{
  "norm_place": "pre",
  "rope_fraction": 0.75,
  "qk_norm": false,
  "attn_scale": 0.0884,
  "bias": "none",
  "init_std_up": 0.0284,
  "weight_decay": 0.0075,
  "schedule": "wsd",
  "doc_mask": true,
  "train_tokens": 1533000000
}
Each number is 128 + 24 x the weight over its row's rms, rounded and kept within 0 to 255. Layers, rows and columns count from 0. Numbers have three digits each. The size before them is the row's rms in percent of the matrix's.

# layer 6 MLP down, 512x1344, rms 0.093, rows 265-307, columns 448-511
096:118112131097174143137143116098106147135150136113114085168127135096126122116148120140116127109139096129136123110107132108130133107121103078138207178123114115133106148100138157111109117103135096
096:105106151117122044155135152127194127100119109178102146143092118143122152147130134162102174140154122130119073180142118120102124110100115152099124146137074125085173139149139149092110122148142150
092:113102172123107084097164122125120091143139134134152147147122169159146126104103164164129126131135161141119185120166104076163118136106138105149175083147073151147136167100138145159148126120119128
096:105125108130149165101125147136113143151147119127154098147130192140129127152102112097118110100136111151099198141106122104122137145144165120161086141102124112110175128111130120151108128151056152
098:158117148109161146113138143098165107140120124136098162095125123168134151145112136147144142088122100111155168096185129122104139110121121122118140172135120119154177130117159159130135128133118071
095:111070129119117127142148136130125138117135132132088125140139154135101142137111083136116145101062139101116121170130150129120130146133141134135148075131130132158116096145131134091092104164147153
095:137099098150131150141132168115176147153094126131111104096146129120116110140135087096164133132103125096103108132138142152189137121129151124121143106112118052110144114100097112124113123150080100
095:135115129155152136136115092095118158116164168101105123162085143154117126121142123123126124122118123112136144141151128128136138149151141139122136145104113127119124155150085177113159156142132146
099:119088111144155142144108100218130077120121118208150143124134116149137081131148128148120145117105171120073208176108100113103122138125123143120139140109132110158136126107137122122138113103054150
095:134136124137099132137110121084131123164107127110154151148133122133133088137151130133139151108119098109154128108148162162129161113141133152147163110124123130107151089117122137084107122133116164
099:115142103135121089149112147179127078099125138095145128125096079136113142124131111099158160120147160124164062124103161107113134122123089147120139098117151113087093127136088108138119149196119104
101:103117097184134174090147127110165117084138132124148168098103102136103116148134140143116131120181087119183128102134072172144101106105153168171140142103107122130132117112134156124089157157096101
095:143160123147155114138062150157147108109120133128100121082132095123158098121144113094134115127130101101122081105079104103125101142166103123133135100077131097093097120124104132130190139121120158
103:133086107162157110139126121148145164131131097160135115166118086127130147101142192151106118111172112125129151190079149152105105113120132117120133142101155081156170154132151100105164133135125138
108:115155103164130143142140133142147111090165137147117119131069119123105139133130055150110142113108125146107139105135126101154074151129123088120122082101157085133112128140095188182135131140152126
101:115176154121072105127125118130115132102129159112135154156149150134144154136105110125142112136099138166128103113164137115123152123099138144113102130093136182150131127111140069108155162166167104
097:133170129125156144111164120120144096079111163154118121167103099106105124139152138117128105126099139141113149138128128144123122110147139111103141120113119186177108117101134111153157113136103127
103:157115174137162125139154113145146176174147096079139134167107156113126156128138162146115125140126081155151141073136136204113126128114136087087141174122136163122103115096155117106112125118118130
100:110138137105140173122105165125152095114131110155124117123148116169140141125137131138137141136108172090132132098137133135141149122159124145107111106132145100120143157154131133072113111127154140
099:104178127131092115081153185099165136099150166091148140125122137166108123115108132157115126147110132119144094119145128119130112204147117145080149095109139116123162103142127163092121172117130102
098:156108109127147174122083145153134117111119123161065104106134123132118118116106169117126141153113119156117149107116128131127102179136136158139134175128127115158132137139132102148133133093117120
100:154101115140135121091133163107123124148139130135134146132162160089109152119123134108104163078131116106119120130104168163135146166106145114123138141163132095118140147172116109142120180183119125
097:091143140093122139127105124094123131128158119109101161105118159133129084113121149112119120159134112129101116159114146103123146177120132120154080116136143142099133150120140170154172156140118109
104:118120102138112177131114074145126118141154099147122150142124103103122114129120089100140128107100134136133124136158097138130153140134134132126127094181143085110160183167121118109147133126091131
098:122113135119126116149127112133129112124122097138136162133161126142121133130131101124108140109140159131164097166129118144078122115121155134102114145130153151134121142111157133140122087126116106
094:140098102137112162142128119086115078131106098097086149140135155122123091106082160089172089145134137109151112112152138097123097110135089103125130089136114115088126142126131080118141089108127136
098:145150120082088090090060114105148120113165151129194178119156138119108145115125103120126096143113104144096112152155121137140140142126151129073135168132141116162154138152128109112154140178133106
094:167139129130128177105048090153126127139197125146084163089097152083141143146135113141132126110136115115112165116146099150096094181151139102141118165141195098112151135116116101130108176102129134
099:114111134111106172169112146148138103144133155133129120132093130138125158129175094166122122119109150137117074126170158191134118185134087131071164110127154124132136071114121134127115146155114137
098:125098164152104123093153103104114178113139079102106149127143121152110085107131134118103132159137124106137124079156108138114126124121154111137127121135097113090165132118165124111115122144172119
103:134129169134102110130155145114099083073094153131094123114134082151144121117129141125123138106136086083117095132144115142169113086126143109087115133116111137105148148134143065125142153152144099
107:141131107129120175133118133135101148143158087070120164099094111095118121136153130120123107110136119116138110118109098114192162109130148103114140084144180120098125171093135097133165125133154119
101:110089128114197129145114122116087143106181142164139115124104113167134130109111129107124134112130113130157150152096079099151099120132145124151160093134149062119134140102162109099121106098105120
102:113139113139153155142120091118119128123142109151081147098119125078109164119112098149112107144124137117150128089143119145121123094147158102069089136117139122156101102099086158142157147114168152
099:158113132093116122093166169141113120156085137148188135127142128148104167119122143156137143124143119116116144169091108110120130117134141143191121150149150131111112114098097117131123125111136164
096:109153136140162095128160081128172116115145123111096156145076115174131128126152130184138115161167084126132093194117108132138168116113155146125141083127193102113142115140136091100098144095139144
105:129137177124110127141124183135165113101098144059072087233163116127090119138135105169149154137145123121141153118147122133119137117149105129109051151142140191105161113099151117157093118130106124
098:104120131091132143141138132117153148119133109071089108115153156165165090112154092105106113116148104103118156173146113151120142128122166072109092096135123120122141141147102111196143144129114147
097:149132139132104130159135162147101138107134074150126114184140153155141099134134135118090109098103153118114134133141131154131147101179139096138121169140112137174083113133103103131121155106108152
102:118147140150136137131116113121127120110136127093157141152144110136097117111133166157103160149129135114161089101132096148141118153105163108151097141121143108129130128124131136178126090145123077
100:130105122139143131116125158113148099078096102140144125113151154107104151143148118150134144152164150113113172161096171175145088078119123089156146184130117164110100126129101140141118098101132120
096:111149108136056130176109131149118084125137116120113156117120164142118153146144142103124106161125135127175144102145131129129129136101153144084127141142083135125133123115138114104112109122135148
094:136106134123117118152124154141152167088132137154122110131129112118112090122112122151131137128133106133161123100128137130147095152151148130101146151153097126096104111175105159115149145152080090